Part of a small language model's weights: width 384, a variant of Muon for these matrices.
Each number is 128 + 32 x the weight over its row's rms, rounded and kept within 0 to 255. Layers, rows and columns count from 0. Numbers have three digits each. The size before them is the row's rms in percent of the matrix's.

# layer 3 MLP down (transposed), 1536x384, rms 0.0506, rows 780-829, columns 320-383
083:158075152107100200104186130171169116129126126121143083127154073139135193136114149140184115117157111168138094150176165151119148108147132088111099075110103120090144134141089158179106196080096100
121:100146039170136087180116152112142073120120161154118088128172104110158175118144139056098141110071113135202158113080151110118141194093088134146125166147142103129076117110135139165134191138144113
122:127190159115118116073071111101071121179094076143116120152138094153103092076170155108140120136065161156142156125118106146134142155134150081156123121108099135101120139117140131114128145157067122
096:082156078110111139131165173123123147072152098111153144056164167087088094160177100113178174055220116172101137136095126113149139137123133105219098161102101129132166145117139135095142041158104106
111:114115078174155144132192155128123161141096108066133100119129102077149174141170095111068138123113138057128131139127177090094087090126115218135183131157133146154129144117143144099079098189097154
097:106125149173173174162124140072085147117113158166156132123139106142144113142154108192139132090146150162110168131131112151138152126111124131201146139186081130136173135162139176161123069179072110
150:145135072131168124090082103086128127167101134138100113143101179163150135169155163101103133069157117041120157138068188091138126167123144120150149174141074177107128120124139086110130112166136121
095:147113115210156144087150088078098072108155085146128113172135166081124092183122106177145112134166124159105105140115150143164130146115077168141144154128127109133165081134141110153139113161101079
117:112120083146110144085095126110123100133067142131181098149145163099115190120156143085132179100148191097182136140112169144151156109182164151126129099141136123137138132151120156107144131145132128
090:068130124120113180105115188064176129130193159160116092113145145158166115148147165085162172200116101120092155153109177105136152139183135111144128136145110049157099116108074155086133166086076136
114:110160101111107161116101193097129100140115097130162105134123154131142115086117138121124142117139176104166108160105141176160121149110143140139112116124159130177090100167100083110090094163203170
127:144116140161158124078117123109195161129094157102111098072082116085112074150107075131133084134052187131184136113066118112084144083137116097065127141166150093116105139137147088206091119143138148
105:145117159088069106142137133194102093092093118147095146197132094114131158106083082145146143101128074144129104134151092149061181064109133109170092102092186149123070106103144104118090105137117133
114:151093067169112083148084153106117154189070142087144085121136155156090131091074100095142141166177151139145173175127151131128151106160150176161131126177169148154128094117151134127176142096165153
138:145148136096157057079183119137114118062173165130170084102109104099156090155097121129102103120101165116129159095100187135198108098115143096123104100152134111148128097153154196178112105112144063
121:176142111153120085110067122112075121196106111140174158146117172112077136125118143104163107116138153154124078101089183113128104113066118143127101111095185033114146117143110140054132147121151180
133:155082160109149155131145153168100086084127173096145096140133120146168085089123147079133099145104096139121111139146163134102135100192175147055170136148144075159140141084131151121172113155101181
096:112178109200150138134204120101063146138101102124096079128098131152051156122129099125133125121124084201199178138115128147128117118140118150132166095134105156118119071122157133095105087195111150
112:102126147137168089086129144102123124122117148114148115071111146133115168136097197186149139126191129131148134073129134121091128119125179115152133165128142135176109163165145125110165148128117104
133:133165127138083093143110103169120098125150074168079138151117162075115112125108167109177106161109155073139057136128099218158162154120126164166103108101164111120118128080167118108160119144142166
120:112102179161120088132179106120090116156151147192144116140137164168207131059084193144113159096117144130109049113113134121102101063148089164150153129182117152136102044119134159115090137148186123
095:181039069113162147122118125153079135159142131196094099125131125125092172103208146158125091187127138143117165129110172148149131120045137105097088118137126192099124168107134135085118188088119108
102:125053078155168113137095128112078133110149093126165146135134143102073110144097157141110197150088142129140052127124140049155123114139129116102146088134100159142147140053163116132141126103129157
093:130092111104064134120118145113098113082087171151147137184157057094127128139138126143068142125112142101118102093144137140126122133144125130107127085136111089102130088102155197074106135087142140
102:182142123125150145116069082135153133133095118128126119155161167056110093122129171134180171148122150241071125066103114142172133110195163187109137189140165180193150207065123144159106175135127134
078:121080164117088128134094153105129106109135077101091121084108118103157173119120139165120146128116118173140077160081105092118120132170108093139124027171160143124131168139126120086134059075107101
094:148136114185142138090131182106107179161126119150130124141167118100113107185098053086154124093144121095147136106143145042192091149136122129133066114212124142122114141133123153095158166178123122
084:117029121024161171143127112132118097155158157171101169138170116106152134148144140133127219117093135152146073084141072175122090073114127157121152120176174158151142117131094079145130099160099126
079:157120145178145114137064055198141071149140137124123123166182109102143178171111107113145122123150104122084092140117091173200188137112117076090127107127110104129158169052085119128168123086106159
085:128146073139139122096141159083125088085138108099171184113182124158154180074050181161162131153082115094144115139107137125127127181088107101143160204090116090155121205105114121134120120119119056
109:097163078107119128113082098120195101132156126112119173132120154073080127162130159089167149170201127120135122113163109069156121130120143118161141116140141135144149097101145112193114135147128116
098:100090116121092120128191138139112136047103115123103104176100102160088132186133179144108066127092073115179114111150145134132126139154120172124128142141184122158159091044170108089129119194155071
113:144097148063124117096159127080087100103122102153161119082097133139127107074128134158108125160230082135085137109075147119198139175097104151138134094140135124056075161115103063139119091120114106
121:155063184139102133129143106096142142165155075139148123121133074137089139091134119146173102157205126116179109149165124126146143136163124116089113128180095072123109065159100183153099131182127107
092:163104131085130137138148073122091095176114163095077094137197158133086134109119065105148063171154152109116138114100072120108100157108101129166074087075098143149116143143128143153143084185118086
095:154123076129109089194092105098127143136146152111116162165151099090107112135168139111130165141114174115059174161155171185201147110120142136173059134099180114109138124193069146149161123143179091
115:136129102124148166131069142140122124127152134141117078110159092141114084096102120068150180177146092181151132114119190120085211140150203094188115075090124124040144157131143109101163137152166158
106:086099115149134092115138099141109131154143132123091095086107159112097179098087084119103116070189161126174135067108131123147143149095144094126159096096150111094146169143117126167231132097103123
070:148094138112134142197143123113149165188106109146143128182109162099095123218170137093136177081124079095111133186096170176158148104130084109081058105185088108148137193137081123095147118139110177
071:120101137115117154109197172104184129144155201108123102105113115164087126077169112140098137094123163103113091097131173110151140115106126156101125163118096068137168207160146085102113137140154120
100:110125138114109123150131151123161159123104183108102138157175133136092136157115181053079174097108153126134227108161153132110084188148164091100147129136118179158124138091143130117119154132150114
088:110105025143136146177074134144097107161122099163079109134198110102095114165172122134135136120166119173089119063127100160089145159128106172156103136094140136146144146131166178118146158151127103
119:126182114150098145111179150119141130130107045118138134081085141150153131151097094127087110122119153123088164154134114137119187111122168167062129174135081130149161143150153133109143154136179134
106:122093135110142079129126149123115142128133106068176147219076150030134158133149094070167139098145110182089174192163168163084081094100121115124055071114140121049182103090090139120096097161126113
081:108068142172097101081090062159176170088105160160077108095086089083078124102090161108140147134099092152100129125141184118066144032143133135145068142116154154163127216219065122089104120148136126
087:086100119109109155154157118090134180181092121159118128168147120068123091139113077105062136179112169159117122147074151137108113122144141136167195108115181108158195114154102202109194108117146112
094:153078114100147129137134069154132097046111117214122096144157147147154112094147116107133164152136077148109126241061102190125123164121136151135089135071097111140166113082144088090148134132157183
078:196158180109159144094129141170125130066193181105165094091171186128145144082157205113174132149143123165142175135147098115145145052109124148096076175105123088115079169146065170124132129152190095
074:094149188145144074157138143132111128156125189180104099122120156131065121081139142144105140184110096087126138113102140107120130197141142089134099157138089104144054128164214168092094146182082074
106:126128099171123121121126066161086071135091116106163111089130137131041103103134201096125098105137109077161120165149132195092160135123105195169083104104085120112104097103094126100149132092108129
# layer 3 MLP up, 1536x384, rms 0.0561, rows 781-830, columns 320-383
101:108157135163128090077098122195115128135148146135142146108079093119165160164109049168126096104133183110069112059121103143136154114144131136139145083188098136130142167133118117112146116157137108
103:165176161144163125078157105122152188141167097109157117159162163112154123133147141161055136138128104152109144163136136140085088129125151103127147110159074153154129127145095113089157097131095135
105:079154151140177118105104164136072148192168117120166162134130139118177102147166113119162130150157169072105086183140162113066100134149061064145155147103090153151111123139075163107120125159159123
096:109115116199106136156158169089117128100081133067139137125137093154133131173171163169095125214101112089170149156114094091099124143068137186141130101138136070089049128132142111137087077137148129
114:119123137126104124148188155156111111121164073206124043154142186200141114188067112159164129132145076172155120124146149167145148098089104122149134146198137146122111121170100089157110151118172140
097:178074078163105157168110138170167137113134060108087148221177160070129149120117172188152129183141092088065093117152152118116101143112159171126132139098092189096142123138151125136124138134140148
104:131124142160137104136107089066164166074166131123170176071132177173142075144096106065169107153096104072126093168155149113120141126122119128113151140111163133161101125158137130133147109133112107
084:144132056132127124188141125159190112096144142177129115136094074138065040119138057143127119134158149081139058114159104115117156132193179098134139126100152145123155151114091158162106120123114137
104:132100114190133125109139171119158125052184195125147114144112084164133184148134132047107133123118061148122111160120134113104145132090144125117131124112122111117179156125122125145067103102145135
111:142108123090145157103104160091103114129133140153146160119170200128157143135068142147051109117086144134131111123107119182131087197091086164121168136139143123095137100111099131195082114186104179
104:138105131118176148127119124126152226113104167182094135117156106103083162109058078152115150059057145120154142139185140167102072149142116106125130081077137059113089072094168102112079137136135093
114:072077174085128132196096175139159070166168134172144151121094155111124134097113120147155163133079145141115145101126095121063140124061127140119114066119122141155104116166160105143141110208043095
102:152145113085204130127125125135156168135052126160089162135094170120131080142102097120158135139112097112170160122132132083144233195193073155151138079117141076160109142129186092145119126084115082
104:154114176106142155129070061118155105100147191105101095090106148162074187157115121119191098115115121137102140098139150136114084162200148138131166196127104114055168129120166143112129164205138130
092:156126095132123143131100122096104153132093162158138106205213124161095129054120208146156006107049104156197150111093116119116100142098060215177039117119166078090162140119129128121076094181110138
108:107130089064122147149118140142099188133160165104151120155142121125124108166077144162117084168104134132180140115161070132120146113181141185120139093143140182168032167119182108100135075124098130
095:110102181129162186140119120090083159092160129131126140182130156112095139148089062153165108118123041174083110147120128168126144162177150135101174100179142126149139124097162096106148074145061131
096:124116156104132104082111172147134134122148161108200111177132167094115209191084070133148119103168138107107093091077130115128134197147165107109130091148097148156125191136167126103153149125105136
105:049133112182098144138138151132135087108084102089068195126093077097171144190142130105140064098141109096133117208110095158116162117135196094145118105131135130146154075104156078110123146113137121
089:125113111087065125181175121110159144193127125179149163155110142138129059112166135108132173132143150070102142135158158184187096127107103146140162122187112127134129100122145117117118057121131078
088:110063145137118150134070138184087173143100134099104127080108147102121157094146102148191104062100120154097096064159097124170129148122105133155140099147084141069135151152143064130130133095129158
096:103144106083179116148103151196148160223157156163087150177116202060128129135091130166155134114152118118159029071174120136087146100131083110084143135061165088143117157155128091174179094134134135
106:138112079096148117096143152072090110161170140127119121131153074147115087113115105125168132174125170169101145095141184130149154122159149076103083117131150077095168138134155131141137107140108137
100:143191124116114118154094153125127096113090127151105140119087223108118156186080151085192112071124146152149137096120113107156093082111160113117080094080160089136168097150130091132132067157143199
094:146137123103069129140089098126095106123181135082127097156107158099155195079103093133055057132175114100190141101118115094120123096162172120103164096152143141104052145178118073117123097162080108
106:072180161150200084103147128150173064194106125170105100114143155116148134152077079171088092109125109140112122102082110093167149107109148139134122148142109169129157118169116149090161156108190093
098:115183130080143141118089171188144078098133125121108135122091166158154107114146130131089109128077111161152139161164104083170098136126203113133122106091183130141150143119131158118089050169135126
095:112157140119108173107145152136129133114139117129147204150195127193127154131157203119122105147107149140169091129114089106114157136126166082085144194072140127131072114082147113091151108130118176
104:151171099105141116130117147076138128108174140058123170100138125105105174110098160164141158102157092114115143191157113118121139174153115109160158186100136152179135177167171147170121069162114093
105:079125130115121175144147129115158084174110100163135160156207119109092163155154132175175136133154148122160130110182140127080174152120177140188119101155144187118089128134088052135122133095128129
098:081112104163109137105176140209118136132135073067149125132133169147116080124085170148140122154078082150169194127175121164126110127137113127124155097118142128118115134175120114141159143142101118
091:089137109084123121130183187103110152072112075107162107111141130161157150120153104163063127121165080187080079136108112168147123116111093094097145104129164126090096108165065119103110098115108195
084:088072196120115114118166112108100143190123104146131144122111104129137174090112139127103130205170110129114118159180136120177140161116146109095108141154139138037111087136144091210085135153113099
093:173121111089083102090145137148184154144091115140140159126185118166080150173113061137198116119115105174115089124115133128114121136100146127111143139096087153174108088124166104118147124136179124
089:131128156105118149145097107102066091179179099144110170120134138112188171098228151148135088155077148183105136135151093160140079120149097124089137124188105107158061114108076123134133118143172172
098:157117100132154132085169102115120124124158100149189134117120128142167078127155124109200094160135153142127099084164123164129114156090165089135115155067147121119076171069093101150112147247073135
107:112111191151168069154161096148154157172077186096061165132097138178066161119151172162120107117128116112077109118155132086134197118133137048129164128100137141087093150176139067160147075127183181
099:109146102181106163118159125110122102143142100078080120118159155124145149193097119140158178092143109053083109152065205133105127110153137091117132122169146111157143116118124099153146139122152068
098:124051197074121161112185134127167174092189068075156116134168082175126134119146136108140151082144091139183125146181134114163145111145158099094163183136139152140148142185079105121063116136167171
113:147154163105159083097153085150163142170105131114160152110102137185074144123116082123147130085135113173116112127143070129180100140137146189178188163146139130159116089113159119119084095236100166
094:125108069117154095079113135117130110124092147123128133089115162131079137134153147185135063137102177129097151086125124174144100129131165126173097151121108068135193138157108140080117163115075148
113:106125121101051113100138114136169153120107200108147071131112123136093140160105151144119169122082145111125146113119115146144171141137168155112116116106139130158129127163150111085164157091124164
095:148136112078119142152110155123108143085119123090129131143073124161113090129145114181166101136129112119097135110189112155161165162102122134154074125064104118098108124146152110087100185140096161
093:100090139124136114151091171111152199128088165074082148072126140019099127076089132187154145121157089135162157104091114125089123096162119042160235137115130166133140115154117130099098138137130110
095:060145127113146094090099069134114062122107091104141135128157142081148178120103071111102109140077137153158154165098109111116188125096136159144145064150126095084165108177138111110187099161157154
101:141065099139184051129161081160107095064123138120146090110153114198133154182065160115127116068128071226145128210149072143058124122106115147139131116099170146117136109106120128092144137123124130
104:164168144124136102116091154169174174042167155087175138135129173150095099121187169158123159162161126127193141125097102131075134108075197106106156181125124088156134207105133134163119162137181179
097:152139113134134179114124140127099118078183158138127141130091115087151106040153103183128167183180104110129157110158116138129125141108087074159069108148122152150138144085127176172138105109144141
109:141073118142100104137114149119150111100163099139150076128129140147111121139125095077133072112142133153194159136120105138148105101101143132127137073105095196147180119132162105109152098068149128
107:103141129151135106061097132197145135109168131094147107132133148172140161111174141129159079072100109137061120141087131129133164128104074102154157139162181135149152132123101151107169075134125143